Part of a small language model's weights.
Size: 9 layers, width 320, 5 heads of 64, 12.9M parameters.
Architecture: RMSNorm before each block, biases on query, key and value.
Each number is 128 + 24 x the weight over its row's rms, rounded and kept within 0 to 255. Layers, rows and columns count from 0. The size above them is the row's rms in percent of the matrix's.

# layer 5 MLP up, 1280x320, rms 0.238, rows 711-763, columns 64-127
size [ 95 103 101  95 100  96  97 104  98 103 117 100  99 104  97 103 113  96 100  99  96 100 101 105  96 107 103  99 106 103 105 105 105  99  89 102 103 102 121  97 100  98 101 110 104  93  99 100  97  96 103 104 102]
[[128 124 120 122 129 131 143 152  86 113 129 151 142 116 129 133 145 151  91 134  70 127 146  86  98 147 131  86 136  96 151 108 112 127 155 147 141  62 128  99 117 106 127 114 142 128  92  99 147 129 114 163 121 140 118 141 114 158 128 113 120 151 134 159]
 [109  89 122  97 164 152 141 116 145 114 153 157 134 138 129 152 174 112 103 110 142 121 136 126 122 147 125 123 107 140  96 103  61 132 110  81 138 146  77 123 125 111  89 142 147 113 129 123 143 131 145 140 122 133 127 162 125 135 102 126 122 124 125 100]
 [137 119 145  96 109 122 127 116 143 126 151 115 188 118 122 120 122 146 119 120 137 102 148 178 167 150 144 136 113 119 123 167 189 114 128 115 166  84 152 149 174 146 183 156 136 175  76 117 111 119 118 128 126 130 113 164  86 118 137 141 155 105 119 108]
 [120 127  89 103 136  85 128 130  85  75 128 133 118 113 102 146 151  93  99 132 100 159 136 139 178 113 124 126  89 149 129 131 135 148 122 139 130 106  99 109 102 139 111 140 178 126  67 104 134 174 127 141 156 167 137 131 100 150 116 129 113 129  92  81]
 [141 114  91  82  94  84  95 105 122 156 151 154 154 138  72 140 136 110 130 169 128 160 118 155 168 129 130 142 123 162 123 110 116 138 166 106 110 174 142 140 119 173  77 149 139  92 100 138 144 142 111 126 151 151  78 127 172 124 111 147  88 135 133 125]
 [107 128 126  90 155 141 125 113 122 150  84 148 106  98 164 158 114 149  97 146  63 114 153 132 120 116 152  79 144 154 102 104  64 147 134 122 148 107 100 150  93 112 102 146 131 128  91 164 115 145  96 109 139 140 101 168 180 163 115 114  95 127 128 125]
 [112  96 123 118 103 137 149 134 103 111 123 152 150 138 137 100 139 123 106 117 132 168 142 137 127 160  95 102 146 158 106  83 132 153 123 159 115 117 150 136 139 106 148 169  91 116 177 155 129 148 117 154  99 128 116 113 128 141 117 133  96 132 115  91]
 [135  83 137 102 117 113 115 178 107 123 118 146  92 123 152 123 107 151  98 119  98 153 144 113 111 143  98 121 126 138 131 125  97 128  76  97 104 142 127 150 146 131 141  97 128 111 142 104 130 186 176 114 161 146 120  82 141 173  84 116 131  96  98 151]
 [105 113 177 116 133 137 130 116 114 112  91  87 150 132 121 134 115 101 102 110 137 112  89 117 108 155 110 116 153 122 149 188 113 159 134 128 144 135 160 112  84 115 120 134  90  95 136 146 159 144 131 104 110 134 117 103 145 123 118 141  86 111 101 111]
 [148 125 174 154 119 114 144  89 111 138 120 113 144  61  72 144 120 113 147 107 139 154 161 163 123 149 140 126 149 147 115  96 162 163 124 134 168 135 129 150 130 134 103 108 136 132 107  89 136 102 132 107  76  81 110 124 112 132 146 169 129 148  98 161]
 [126 142 119 178  97 163 153 117 130 124 107  93 130 174 116 160  91  79 129  95 105 112 114 121 109 145 110  83 103 109 121 105 113  88 110 117 114 134  98 141 134 132 178 181  96 134 120 128  90  87 115 142 121  98 136  75 156 114 124 127 119 168 140 122]
 [100 131 142 123 118 123 129 152 105 113 136 126  84  97 144 138 139 147 106 138 122 124 149 140  87 154  81 141  99 110 107  85 162 115  84 104 117 148 151 132 101 108 131 160 123 147 129 114 159 140 195  84 159 102 154 108 135 148 153 139 120 160 153 142]
 [121 143 128 112 158 144 149 107  86 121  94  77 131  95 134 103 124 112 134 165 146  99 111 153 149 130 152 179 118 165 117 129 130 142  88  88 156 150 161  78 111 108 114 151 124 140 101 148 146 108 129 130 108 128 163 177 116 159 180 164 164 107 113 126]
 [122 117 126 118 143 156 134 140 149 161  95 126 171 169 115 100 129 150 125 126 110 166 124 107  97 123 179 120 145 169 132 168 120  81  81 176 164 110 140 144 125 113 127 116 104 182 115 102 147 134 110 142 127  97 104 159 175 117 111 158 120 118 132 156]
 [156 154 104 117 108 184 158 109 125 111 123 156 115 114 108 112 119 163 151 134  92 131 118 129 119 100 154 139 115 115 131 128 122 149 123  98 111 116 117  75  87  87 100 148 134 134 133 128 142  77 130 153 106 152 121  87 120 112 121 141 119 116 114 138]
 [161 129 163 118 135 126 145 104 129 149 138  68 115 124 103  96 155 116  63 111 145  87 147 139 107 130 153 123 166 149  88 127 169 160 123 119 168 119 155  87 147 168 144 110 135 199 131  94 159 129 146 109 120  80 157  80 154 177 122 111 146 129 131 123]
 [162 121 160 118 127 122 130 144 109 128 135 113 126 128 104  86 124 129 125  94  86 153 105 107 128 146 144 133 106  94 131  95 121 129 156 141 139 130  99 138 102  87 120  96 127 120 117 109 112 105 157 136 125 169 133 117 127 157 112 117 111 125 147 153]
 [120 176 106 122 108  98 182 102 114 128 137 105 135 154 127 123 154 160 127 115  99 140 159 132 177 108 132 116 130 116 127  90 123  89 142 102 121 139 112 162 118 148 155 146 106 154  97 175 130  87 132 141 105 179 131 127 132 131 127 133 135 135 132 140]
 [137  99  96 118 107 102  99 171 101 147 141 126 144 168 175 129 114 152  67 125 114 120 151 138 105 103 137  88 123 166 118  90 147 108 132 150 134 172 130 110 133  82 110 126 164 131 176 146 150 137  73 128 136 117 123 119 125 132 148 117 108 104 146 131]
 [108 135 175  89 136 117 141 169  85  88 120 168 103 140 129 121 141 130 129 144 105 143 119 102 155 139 152  74 106 139 114 141 129 130 124 139  73 126 101 124 164  90 103 182 119  72 142 157 108  88 137 112 123 127 124 112 159  88 117 101  99 130 130 152]
 [119 110 103 140 162 137 108 138 151 163 112 120 157 119 138 146 135 145 166 118 191 173 141 105 133 153 167  84 130  99  67 128 124 129 150 125 149 128 130 129  92 138 112 135 108 151 180 118 103 109 147 133 162 130 132 127 125 105 130 120 158 114 143 112]
 [108 166  96 137 149 130 145  97  75 128 134 108 134 154  88 108 101 131 112 125 109 146 155 129 151 111 146 124 123 145 110  87 120 174 141  84  77  98 151 118 160 106 125 118 138 164 125 153 131 175 133 116 142 132 106 135 133  86 101 143 126 157 203 117]
 [141 141 161 125 134 116 155 158  97  56 113 118  92 120 125 121 104 131  97 107 113 124 143 176 106 114 141 133 156 152 144 133 151 103  86 137 158 134 158 107 165 143 119 110 136 138 112 131 101 137 145 128 135 142 169  82  56 120 152 111 123 151  83 110]
 [138 114 160 105  76 160 157 147 103 132  83  70 136  97 131 111 115 137 140 109 116 132 128 128 158 168 118 110 132 129 112 131 117 133 133 107 167 122 146 112 125 140 125 119 143 144  99 135 120 128 135 144 103 106 111 119 109 127 115  91 134 112 104  88]
 [132 118 116 137 139 155 146 154 116 144 133 147 163 115 138 129 133 138  92 108 142 173 136 128 149 178 124 127 141  88 165 123 105 117 159 111 114 138  85 104 148 131 145  88 168 130 162  91 139 134 178 124 140 116 170 120 111 153 117 142  77 128 110 110]
 [123 112 106 134 141 146 153  85 132 183 108 150 145  82 169 139 145 126 130 150  93  73 104 137 118 164 142 108 108 128 113 127 139 151 110 121 151 136 174 170 142 122 139 159 159 127 152 107 129 103 157 131 123 118 155 152 145  99 177 148  97 101 106 152]
 [137 130 132 151 112 127 128 104 141 140 128 147 188 119 146 113  83 113 117 119 115 130  77 124 174 116  96 170 136 127 148 149 105 169 108 113 112  84 142 115 150 140  92 131 105 131 117 140 154 106 151 123  97 141 123 160 128 118 105 144 108  88 144 142]
 [ 97  88 105 148 126 111 167 106 102 168  93 150 149 132 134 164 137 135 103 116 107 103 112 130 114 139 126 194 137 142 176 126 165 169 139 138 201 153 144 123 100  92 113 155 117 112 172 113 128 142 155 136 119 146  81 108 119 148 126 148 138 124 139 103]
 [147 145 143  77 119 112  98 141 138 130  98 126 196 153 107 100 132 128 123 117  86 140 146 173 136 133 127 147 141 146 154  97  68 153 113 105 121 139 139 128 135 130 119 121 128 127 112 166 154 141 138 121 129 114 139 121 141 120 148 154 127 124 115 121]
 [129  92 148 106 120 154 107 113  95 143  90 130 182 147 101 114 116 135 112 153  98  55 172 114 126 138 124 150  91 119 102  99  84 129 148 112 126 122 124 124 113 109 103 103 186 141 102 141 201 107 120 155 111 141 152 176  98 130 141 117 123 114 138 109]
 [ 67 152 119 105 126 126 169 137 120 146 123 143 152 131 161 147 124 119  99 122 149 121 146 142 143 140 137 120 112 125  93 111 152 118 121 106 148 140 136 104 167 123 138 145 117 102 146 119 125 135 134  86 122 124 127 156 120 148  91 108 115 190 124 116]
 [112 147 106 136 132 110 138 130 145  93  97 120 132 157 109 116 143  82 127  64 151 105 161 125 137 130 123 137  86 100  98 100 108 130 124 140 174 181 136 152 144 151 122 147 152 160  88 122 148  91 106  79 125 131 154 129 134 119 174 144 139 121 173  81]
 [147 111 157 166 103 148 131 138  92 101 148 126 123 134 111 124 112 146 107 122 150 157 163 133 143 120 152  92 112 121 106  79 137 106 135 150 158  84 103 142 100 129  92  73  77 185 143  89 119 153 144 150 135 108 139 183 143 119 133 124 133 101 139  91]
 [153 118 105 130 108 150 111 144 139  90  99 166 138 159  99 123 160 140 156 125 126 146 113 169 127  93 128 109 172 110 122 121  95 130 107  82 124 164 120 141 138 121 140  99 101 126 116 170 151 130 106  83 135 129  92 116 111 114 123 105 130 152 147 170]
 [134 153  67 105 149 114 146 115 144 153 127 121 124  64 145 105 108 130 125 138 117 140 112 136 126  64 138 132 124  86 101 153 144 100 117 118 127  90 122  97 135 153 138 121 114 165  97 131 123 130 116  87 120 159 183  98 121 137 137 118 135 127 120 123]
 [125  94 125  77 169 132 122 130 105 108 104 117  90 108 127 151 105 123 105 123 147 107 138  96 150 139 130 132 132 129  97 113 128 122  96 150 129  97 168 131  95 131 123 167 143 117 156  79 132 122 144 136 101 146 151 111 125 116 182 141 171 122 108 104]
 [132  91 145  91 125 146 141 119  94 200 165 149 147 138 156 174  76 107 197  98 143 112  78 132 162 124 135 120 152  91 166 145 133 138 140 124 124 176 140 114 116  94 119  64  96 135 110 100 160 135 106 103 111 132 132 131 153 146 131 140 114 123  91 137]
 [180 144 113 136 109 160 119 116  99 130 112 139 135 118 117  92 143 108  83 145 143 120 150 120 109 117 117 155 147 125 125 130 143 146 107 185 137 155 152 155 105 113 112 136 120 107 169 154 135 138 113 152 145 120 191 140 132 147 114 156 143  94 126 123]
 [117 144 110 107 137 144 111 122 134 115 127 166 134  96 130 179 124 157 142 110 140 141 128 121 145 151  60 117 165 119 149 156 107 141 152  88  95 146 117 126 105  92 164  97 118 135 159 116 100 130 151 136 129 129 107 124 145 132 138  87 143 116  75 160]
 [136 132 176 130 112 134 163 100 110 160 120 162 119  73  94  83 136 145 135 112 154 137 116 124 113 148  92 147 131 137 137 117 161 133 116 132 128 157 113 132 126 133 120 114 105 141 159 143 122 129 126 148 109  95 183 125 121 144 134 105 147 139 123 121]
 [126 166 114  80 146 119 116 128 136 124 165 161 169 100 169 129 181 128 176  90  93 174 161 143 142 174 136 124 161  89 146 103  87  69 130 145 118 129 138 175 130 110 151 157 146  56 109  84 116 166 162 108 102 118 118 111  83 116 108 146 131 121 106 123]
 [114 140 105 132 143 123 132 128 144 122 112 106 195 138 131 124  92 133 110 180 136 143 140 104 138 135 155 122 143 117 151 136 177 142 134 154 170 131 158 117 114  98  78 103 113 156 132 142  96 169  98 134 111 161  90 110 142  96 131 147 126 103 156 160]
 [143 156 145 140 159 144 161 161 112 138  98 181 135 148 145 125 134 155 103 112 126 145 136 112 114  80 148 125 172 138  89  90 115  99 160 120 152 117 181  96  90 128 109 119 133 119 141 132 119 158 116 164 133 123 162 122 132 159 116 108 141 130 123 155]
 [131 130 145  73 175 120 117 122 116  90 120  76 148 146 143 124 146 145 115 111 133 163 103 185 154 153 174 168 123 144 109  88 123 122 107 104 138 126 170 147  94 140 109 168 101 112  99 131 157 153 137 146 142 122 135 145 107 152 132  93 114 115 105 134]
 [157 171 124  91  82 135 123 131 141 131 113 152 146 161 117 154 131 144 168 107 114 108 124 138 117 132 137 116 127 123 140  85 131 152 111 122 137  75 141 123 137  89 153 153 146 186 147 125  92  96 121 140 171 184  83 138  82 115 153 118 142 109 160 156]
 [122 129 142 107 111 143  55 131 122 157  98 109 113 147  98 116 131  91 131 117 144 167 125 114 138 120 121 136 117 146 108 145  97 131 102 111 134 131 139  93  84  72 129  82  87 137 123 111 165  99 109 174 129 102 156 148 139 121 123 208 162 151 122 136]
 [108 129  83 164 132 152 147 127 112 144 122 145 112 120 135 113 104 106  62 111 129  78 111  96 115 109  72  77 129  90 135 146 132 115 133 109 146 138 144 114  97 122 134 114 139 149 107 123 154  97 109  95 116 127  93 134 149 122 115 122  76 132 137 122]
 [129 135 139 117  85 101 128 179 142 153 121 160 158 101  50  82 160  87  95 147  79  99  71 115 110 118 114 128  99 163 141 106  81 162 149 106 136  97 143 139 113 118 112 157 114 172 144 163 141 132 144 142  81 158 119 102 112 143 121  94 108 118 119  87]
 [108 152 152 144  96 136 162 152 128 149 103 128 115  76 153 110 112 134 172 153 113 149 159 159 113 145 159 131 156 137 125  96 127 152 128 106 135 123 124 124 122 163 133 111  99 123  65 106 165  94 122 107  86 161 140 141 209 114 105 175 109 177 121  86]
 [160  98 137 120 107 178 134 129 130  89 102 159 134  93 111 142 117 116 138 156 142 149 119 105 101 146 126 106 156 157  81 129  95 155 117 103 122 107  79 106 121 162 125 128 112 126 110 150 125 161 156  83 119 103 159 114 132  99 120 145 184 127  97 106]
 [126 143 154 118 106 128  80 119  67 139 154 119 151  80 106 152 121 126 128 154 124 157 143 155 132 138 153 133 100 128 108 129 109 120 137 109 132 110 117 150 110 154  85 104 128 131 130  93 118 126  97 113 173  69 131 158 111  99 135 102 146 142 175 118]
 [104 151 133 118 117 158 131 121 127 189 127 147  88 159 139 130 116 112 127 146  91  90 104 138  99 120 107 158 122 122 127 105 105 107 147 123 165 100 151 140 105 122 135 143 127 132 137 116 197 142 117  87 137 107 152 109 108 142 138 139 166 135 117 140]
 [123 135 134  91 120 131 122 114 119 139 157 146 140 156  90  83 171 125  95 158 155 134 167 105 128 114 150 112 105 130 167 122 140 131 173  93 204 163 114 124 134 174 132 133 109 110 119  73 169  89 115 110 166 108 100 108 212  98 128 136 134 135 128 132]]
# layer 5 MLP down (transposed), 1280x320, rms 0.13, rows 711-762, columns 64-127
size [ 90 106  96  86  96  99 104 107  99 104 108  98 103 101  98 101 111  94  99 100  96  91 100 107  89 106 101  94 100  98 100 112 104  92  92  93 103  95 132  93 105 101  96 106  99  90 102  95  99  96 101 107]
[[120 163 111 152 113 125 132 134 148 138 146 155 122 139 152  88 143 112 150  93 140 145 123 151  64 139 133 141 131 164 125 111 176 101 123 103 118 144 123 135 125 164 150 143 164 112 124 124 143  97 136 149 113  92  76 153 110 146 151 128 142 118 170 172]
 [138 120 112 166 142 115 119  89 196 165 133 134 120 173 112 145 141 104 180 153 108 113 157 158 151 137 115 135 121 154 107 120 123  93 105 135 165  97  78  93 132 123 120 152 100 131 117 148 126 154 125 122 158  90 131 116 121 139 130  86 133 125 135 102]
 [104 144  99 173  69 132 138 114 128 109 133  97 188 114  92 127  80 147 161 153 111 132 135 166 147 148 143 170 113  95 137 102  97 118 133 152  92  92 158 125 111 138 157 142 156 129 120 117 112 114  86 107 106 148 155 121 126 152 118  98  85 112  96 115]
 [171 127 109  99 142 135 125 135 143 101 151  98 104 134 142 125 159 168 113 151 133  66 157  95 154 109 111 155 133 140  99 128 131 109 134 137 116 112 120 155 141 144 128 157  88 118 146 142 132 133 128 101 175 141 131 119 112 171  79 147 102 158 142 147]
 [ 96 117 169  98 114  82  72 128 154 121 140 126 135 119 104 143 116 128 155 102 143 124 123 134 138 145 108 127 148 118 112 108 162 140 157 137  88 127 140 200 154 147 138 146 157 164 154 133 152 156 160 159 136 167 138 118 130 134 175 104 155 117 113 143]
 [131 116 136 142 113 176 143 108 129 133  76 112 148 137 151 126 117 128 142 128 103 107 121 135 184 129 105 110 155 132 198  88 159  96 102 105 160 107 113 149 145 162 147 149 133 136 130 104  82 138 112  84 143 137 121 141 128 133 115 150 119 129 124 144]
 [181  89 135 122  96 193 132 147 164 157 111  62 180  94 146 162 125 157  84 122 142 112 107 157 110 169 106 164 119 103 103 144 158 119 143 121 118  91 109 123 119 128 108 149 127 100 139 145 134 174 138 114 126 136 128 130 121 158 110 138 112 146  84 116]
 [134 123 156 113 107 124 127 148 107 121 117 124  96 118 105 146 126 127 135 162  60 134  81 119 138 128 184 169 151 140 116 155 111 123 131 153 170 111  97 104 152 130 115 117 119 141  94 176 135  74 150 130 141 160 108 113  93 127 164 176 131 130  92 138]
 [106 175 133 148 104 129 115 120 135 106 143 138 122 136 110  94 179 145 101 110 112  96 136 125 151 126 150  96  98 159 115 134  92 131 103 140  94 108 170  98 122 122 141 140 126 115 106  85 108 130 154 166 154 123 145 169  90 110  88 136 117 106 127 149]
 [153  91 151 171 119 110  98  76 104  89 128 126 134 151  98 116 118 130 113 104 133 128 125 133 162 141 143 146 123 128 108  78 132 101 141  94  79 129 102  87 131 134 103 106 139 128 141 106  99 113 109 139 103 123 115 133 147 115 131 105 163  93 129 116]
 [122 138 121 192 104 126 149 136 166  94 114 107 112 123 179  95 140  97 106 119  73  91  70 117  76 141 114 130 125 127 148  98 100 158 121 133 149 145 111 116 158 129 166 110 103  91  73 114 100 112 137 119 145 100 162 131 170 142 126 111 160 195 184 166]
 [ 92 114 132 154 143 109 146 132  88 139 117 160 153 113 117 118 128  92 149 132 135 148 150 122 148 121 167 166 101 103 161 128 141  90 149 166 117 159 154 112 130 126 110 164  91 112 118 134 179 111  93 125 135 132  97 148 123 141 112 139 146 123 171 115]
 [ 90 162 143 160 144 115 136 110 123 111 170 171 143 115 113 114 107 111 117 142 136 150 147  98 141  83 123 122 119 118 113 121 127 166 155 146  99 162 155 153 125 144 190 140 106 155 134 162 119 120 131 105 170 143 114 114 116  49 108 111 119 127 143  83]
 [121 121 126 131 113 151 114 114 193 145 180 159 112 103 109 132 136 119 108 107 110 130 167  74 140 116 171 117  98 145 136 133 145 166 158 159 152 168  93 103 147 130 148 103  90 154 162 137 106 159 149 126 162 171 110 122 154 106 141 139 129 119 129 120]
 [ 94 114 150  90 128 149 131 113 133 126 145 143 128 140 150 107  82 114 147 128 137 133 138 129 119 127 156 123 128 153 164 131 144 148 162 137 127 117 122  86 177 162 111 150  89 158 132 144 162 102  98 174 124 174 134 134 121 126 125 175 134 166 141 149]
 [103 149 115 190 136 143 114 151 151 118 136  94 149 163 149 135 120 111 158  97 146 117 126  82 142 158 122 113 152 163 123 150 150 141 103 103 155 164 125  98 100 122 111  98 143 125 199 133 118 126 100 159 120 110 133 167 125 154 129 144  88 174 142 158]
 [141 128 102  84 116 166 138 128 151 146 134 124 116 135 138 133 112 162 163 143 105 112 150 139 140 109 117  75 149 169 119 167 116 160 174 115 174 115 120 158 138 141 135  89 117 164 127 156 113 126 139 128 137  94 130 129 154 160  96 174 119 125 145 131]
 [121 100 133 129 122 166 151 108 114 186  93 118 145 118 152 147 117 154 153 197 135 138 116 134 116 108 161 149 126 100 168 147 136 156 133 109 140 132 127 100 133 130 109 112 152 155 170 157 110 137 135 108 104 129 102 125 159 118 163 157  95 159 141 139]
 [102 105 126 109 139 129 141 185 133 137  60 128 113 135 138 115 150 100 140 142 150 143 123 166 126 105 122 131 112 134 118 115 103 139 101 114 140 122 116  73  98 177 168 148 127 120 156 125 141  96 178 133 154 164 142 159 156 110 139 117 144 135 141 143]
 [153 121 151 120 153 166 108 173 166 102 122 133 140 141 131 135  93 129 100 126 156 142 157 119 104 122 106 150 109 115 111 130 105 111 118  91 114 117  99 130 144 116 149 139  98 162  94 109 116 119 145 125 138 192 118 150 133 141 144 112 156  90 108 131]
 [139 154 141  99  93 161 117 114 133 123  96 151 147 131 124 115 106 121 124 129 100 161 104 113 124 150 120 155 126 133 170 163  64 156 145 144 118 119 121 136 118 109 144 112 109  99  91  96  76 151 112 122 116 128 143 102 149 102 118 145 165 154 117  88]
 [101 131 150 136 144 134 143 140 176 160 128 136 138 121 109 136 124 129 120 183 120 111 122 131  84 159 127 117 153 113 167 129 176  98 170 125 149 135 101 132 137 118 172 103 114 112 119  75 101 103 120 134 143 116 115 139 140 159  77 130 187 173 145 105]
 [124 147 117 134 144 143 110 125 149 133 160 149  89 165 139 143 164  82  99  91 141 151 126  98 148 144 142 120  89 118 108 123 111 134 132 108 118 116 120 126 118 158  90 114 142 127 141 156 126 108 143 118 150 121 100 139 104 138 133 127  99 106 121 104]
 [131 130  79 124  94 143 142 137 116 114  99 110  83 137 118  91 156 130 131  99  80 135 125 141 124 115 128  84 161  98  56 143  75 144 141 133 127 130 144 113 127 140  91 128 113 110 169 127 134 122 173 129 126 116 135  97  89 127 160 108 119 140 128 145]
 [121 107 104 130 111 130 143 101 100 151 136  55 123 107 123 109 173 137 142  96 169 160 131 104  76 163 104 110 180 152  85 115 102 132 136  92 114 180  94  84  78 121 127 131 105 145 171 136 100 125 135 127  96 135 120  89 158 148 123 128 139 122 115 139]
 [177 142 126 107 169 136 140  78 126  92  95 139  85 135 140 131 102 116 112 116 102 117  97 144 132 124 133 133 105 112 106 133 125  92 143 149 106 123 153 156 118 123 132 113 114 116 136 125 140 171 123 145 135  95 172 169 155 125 150 135 143 137 164 142]
 [140 108 129 122 135 153 140 114 163 145 136 132  90  95 121 142 103 139 146 111 129 143 101 140 152  95 165 117 116 112 130 135 127 114  96 146 154 131 138 131 116 114 148 163 150 129 129 125 126 145 124 136 150 121 182 122 138 124 150 155 105 122 170 103]
 [128 159  94 137  88 144  82 114 128 109 103 129 132 136 116 163 106 129 109 120 174 135 118 105 120 156  88 140 160 104  96 122 123 143 114 115 155 142 100 149  82 106 146 149 132 168 140 120 154 163 127 166 122 132 131 113 103 123  93 133 129 132 145 141]
 [150 132 128 133 169 129 151  87  82 152 105 127 109 103 144 151 119 177 114 103 129 126 107 119 121 142 102 101 154  99 105 129 158 127 120 131 115 110  83  93 123 133 160 136 118 139 179 106 119 141 133 151 139 152 130  81 147 136 134 106 113 132 145 117]
 [111 122 119 149 112 127 115 175 115 120 101 103  99 152 133 120 171 112 142 117 120 123  82 136 130  93 127  80  91 174 129 137  77 153 106 148 136 157 117 146 132 136 126 112 124 107 144  94 112 130 116 114 110 114 100 145 135 136 124 113 147 100 124 113]
 [106 128 130 212 127 111 153 164 154 122 106 136 121 125 148 145 132 109 153 131 164 118 166  96 113 104 107 125 118  83 138 125 126  98 115 142 152 107 141 136  97 138 147 103 114 158  97 123 126 114 144 139 124 154 133 136 138 163  87 114 116 158 155 133]
 [103 145 144  95 146 116 157 112 144  87 156 167 150  86 155 122 126 133 137 125 124 125 129 110 108 142 100 113 135 101 147  89 153 117 141 113 106 151 109 141 115 117 115 131 135 126 115 135 111 181 162 120 172 138 143 121 122 113 130 118 119 134 148 141]
 [121 111  93 198 119 117 185 123 116 161 141 145  96 140 121 143 138  99 136  67 111 133 178 158 101 124 145 121 128 130 104 116 114 137 119  90 120  79 143 169 131 109 128  90 130 133 117  98  78 138 124 142 177 113 149 122 154  95 136 106 155 151 108 120]
 [167 115 111  99 129 171 124 123  97 134 130 103 174 165  87 156 168 149 139 131 113 164 128  98 141 143 131 113 138 140 133 111  98 121 123 188 156 153 144 100  95 151 128 131 100  81 128 132 143 108 140  96 168 144 133 181 109 108 138 137 134 117 124 122]
 [173  64 109 103 145  92 139 142 111 174 122 112 136  95 110 122 149 115 117 150  85 150 113 141 149 122  97 127  93 109 104 112 140 139 139  74 123 134  96 105 142 161 122 134 140 160 127 117 135 142 105 142 121 110 132 165 169 147  84 141 178 174 137 155]
 [106 159 132 162 144 170 147 147  87 150 116 145 115 158 145 125 119 105 145  90  94 169 131 132 120 108 153 123 129  96 132 159 126 169 122 134  96 109 122 129 163 131 163 116 132 140 125 150 125 110 139 134 156 122 140 167 108 126 133 153 118 130 122 139]
 [131 124 148 166 148 124 179 118 148 148 119 110  76 140 133  77 117 136 133 106 122 121 156 124 136 143 130 146 146 133 114 158 130 158 125 112 159 146 178 128 106 102  97 111 110 143 164 185 131 149 188 147 116  93 117 139 170  99 102 128  82 121 132 153]
 [ 97 109 148 154  95 119 117 159 146 133 106 131 141 121 147 155 140 107 123  91 132 145 162 124 195 104 135 129 174 131 148 141 113 119 134 142 164 141  68 130 180 112 147 127 126 146 125 126 162  95 136 128 133 124 149 148 108 171 110 125 146 120 133 143]
 [176 158  93 132 145 121 109 154 133 127 140 137 178 122 102 106 120 115 101 110 122 150 122 126 123 142 108 127 108 135 102 120 120 104 118 124 112 135  93 127 115 129 118 156 134 162 164 131 124 113 152  83 143 103 116 149 114  92 195  87 140 136 136 141]
 [131 120 125 109 168 140 143 172 111  68 146 151 145 121 169 144 155 177  66 141 135 133 130 153 142  82 160 139  87 100 101 127 101 144 160 113 136  82 152 116 138 153 120 120 183  95 139 100 131 119 138 139 129 169 145  59 131 114 158 165 120 186 115 105]
 [108 114 119 127 114 180 149 122 147  87 139 119 129 109 122 140 122 128 111 137 135  95 144 130 119  95 158  99 152 132 138 109 112 108 119 109 119 116 194 114  83 115 148  97 133 194  79 143 159  98  93 152  99 164 147 104 188  81 109 163 150  67 105 103]
 [ 97 141 118 141  67 105  94 150 122 118 153 141  87 183 143 165 132 113 111 172 117 157 113  88 140 157 160 133 106 174  94 129  94 125 129 155 160  92 139 121 134  69 135 109 114 130 131 134 120 138 110 138 173 167 158 165 149 129 142 140 118 121 111 104]
 [124 110 152 140 123 166 140 167 128 115  90 128 142 169 138 124 112 131 149 153 147 112 135 140 124  87 128 106 100  99 131 133 164 142  78 137  94 126 102 109  99 104 192 138 120 107 102 166 121 143 104 102 177  96 140 134 115 134 151 114 139  95 136 125]
 [128 122 157 143  66 190 114 116 104 146 136 117 162 158 114 111 117 172 108 137 138 137 122 132 136 113  83 156 126 161 115 114 118 135 116 147 146 153 141  97 103 154 123 117 104 125 129 124 102 123  94  94 129 162 153  97 124 112 113 122 115 152 127 119]
 [151 115 134  88 147 143  89 132 122 152 148 113 153 126  87 119 142 171 115 134 180 117 140 132 171 125 129 143 142 123 102 109 137 145 108 121 103 128 128 142 170 130 121 125 104 108 138 142 139  86 149 118 115 125 124 136 116 122  99 113 133 129 120 140]
 [124 132 122 154 128 113 162 114 115 153 126  92 156  76 125 137 155 133 135 157 120 125 128 153 160 150  99 108 129 158 145 111 133  88 144 144 122 162  98 129 118 102 152 163  96  57 131 101 132 148 124 124  90  94 138 113 113 138 109 130 118 173 100 126]
 [120  96 118 142 159 122 122 178 169 126 115 118 143 124 125 125 128 139 148 129 105 126  77 140 143 132 119 154 136 150  78 111  94 127 140  81 141 151  94 140 156 134 105 151 153 142 100 152 126 175 115 135  99 111 154  65 128 159 169 152 159 108  76  83]
 [124 145 132 115 114 118  91 142 132  97 152 144 133 133 189 161  98 148  84 104 129 116 113 104  81 126 113 114 106 137 126 117 150 140 144 160 160 162 133 147 139 146 131 157 123  82 149 170 162 124 126  80 145 133 100 118 124 140 124 165 127 138  97 126]
 [155 158 111 128 121 158 217 152 114 122 146 114 127 149 124 107  81 105 133 107 109 124 137 136 118 146 105 127  93 128 125 119 155 106 146 152 119 140 135 100 130 121 119 142 139 160 124 125 114 123 140 141 135 145 160 165 108 158  71 126 104 124 100 122]
 [121 109 151 149 146 181 152 157 136 140 125 140  89 171 185 136 166 106 103 164 163 112 173  87 103 148 145 120 154 153 146  69  88 125 152 100 102 118 119 180 180 139 151 115 123 125 146 108 153 105 105 137  71  87 157 130 112 130 184 115 157 162  80 114]
 [112 124 131  64 105 137 132 122  49 110 129 104 125 154 108 121 119 130  67 120  93 114 120 112 142 122  83 139  87 108 166 136 125 114 143 124 158 117 125 176 168 114 114 106 170 143 131 122 106 140 130 147 126 129 115 147 139 105 114 129 109 187 139 118]
 [106 119 128 147 114 162 108 151 104 135 126 116 114 119 144 136 115  99 150 115 135 130 102 140 117 115 110 167 115  82 114 115 103 132 127 108 150 105 133 122 134 104 112 123 125 123 149 106 115 140 144 118 161 157 135 137 107  92 142 101 165  83 129  98]]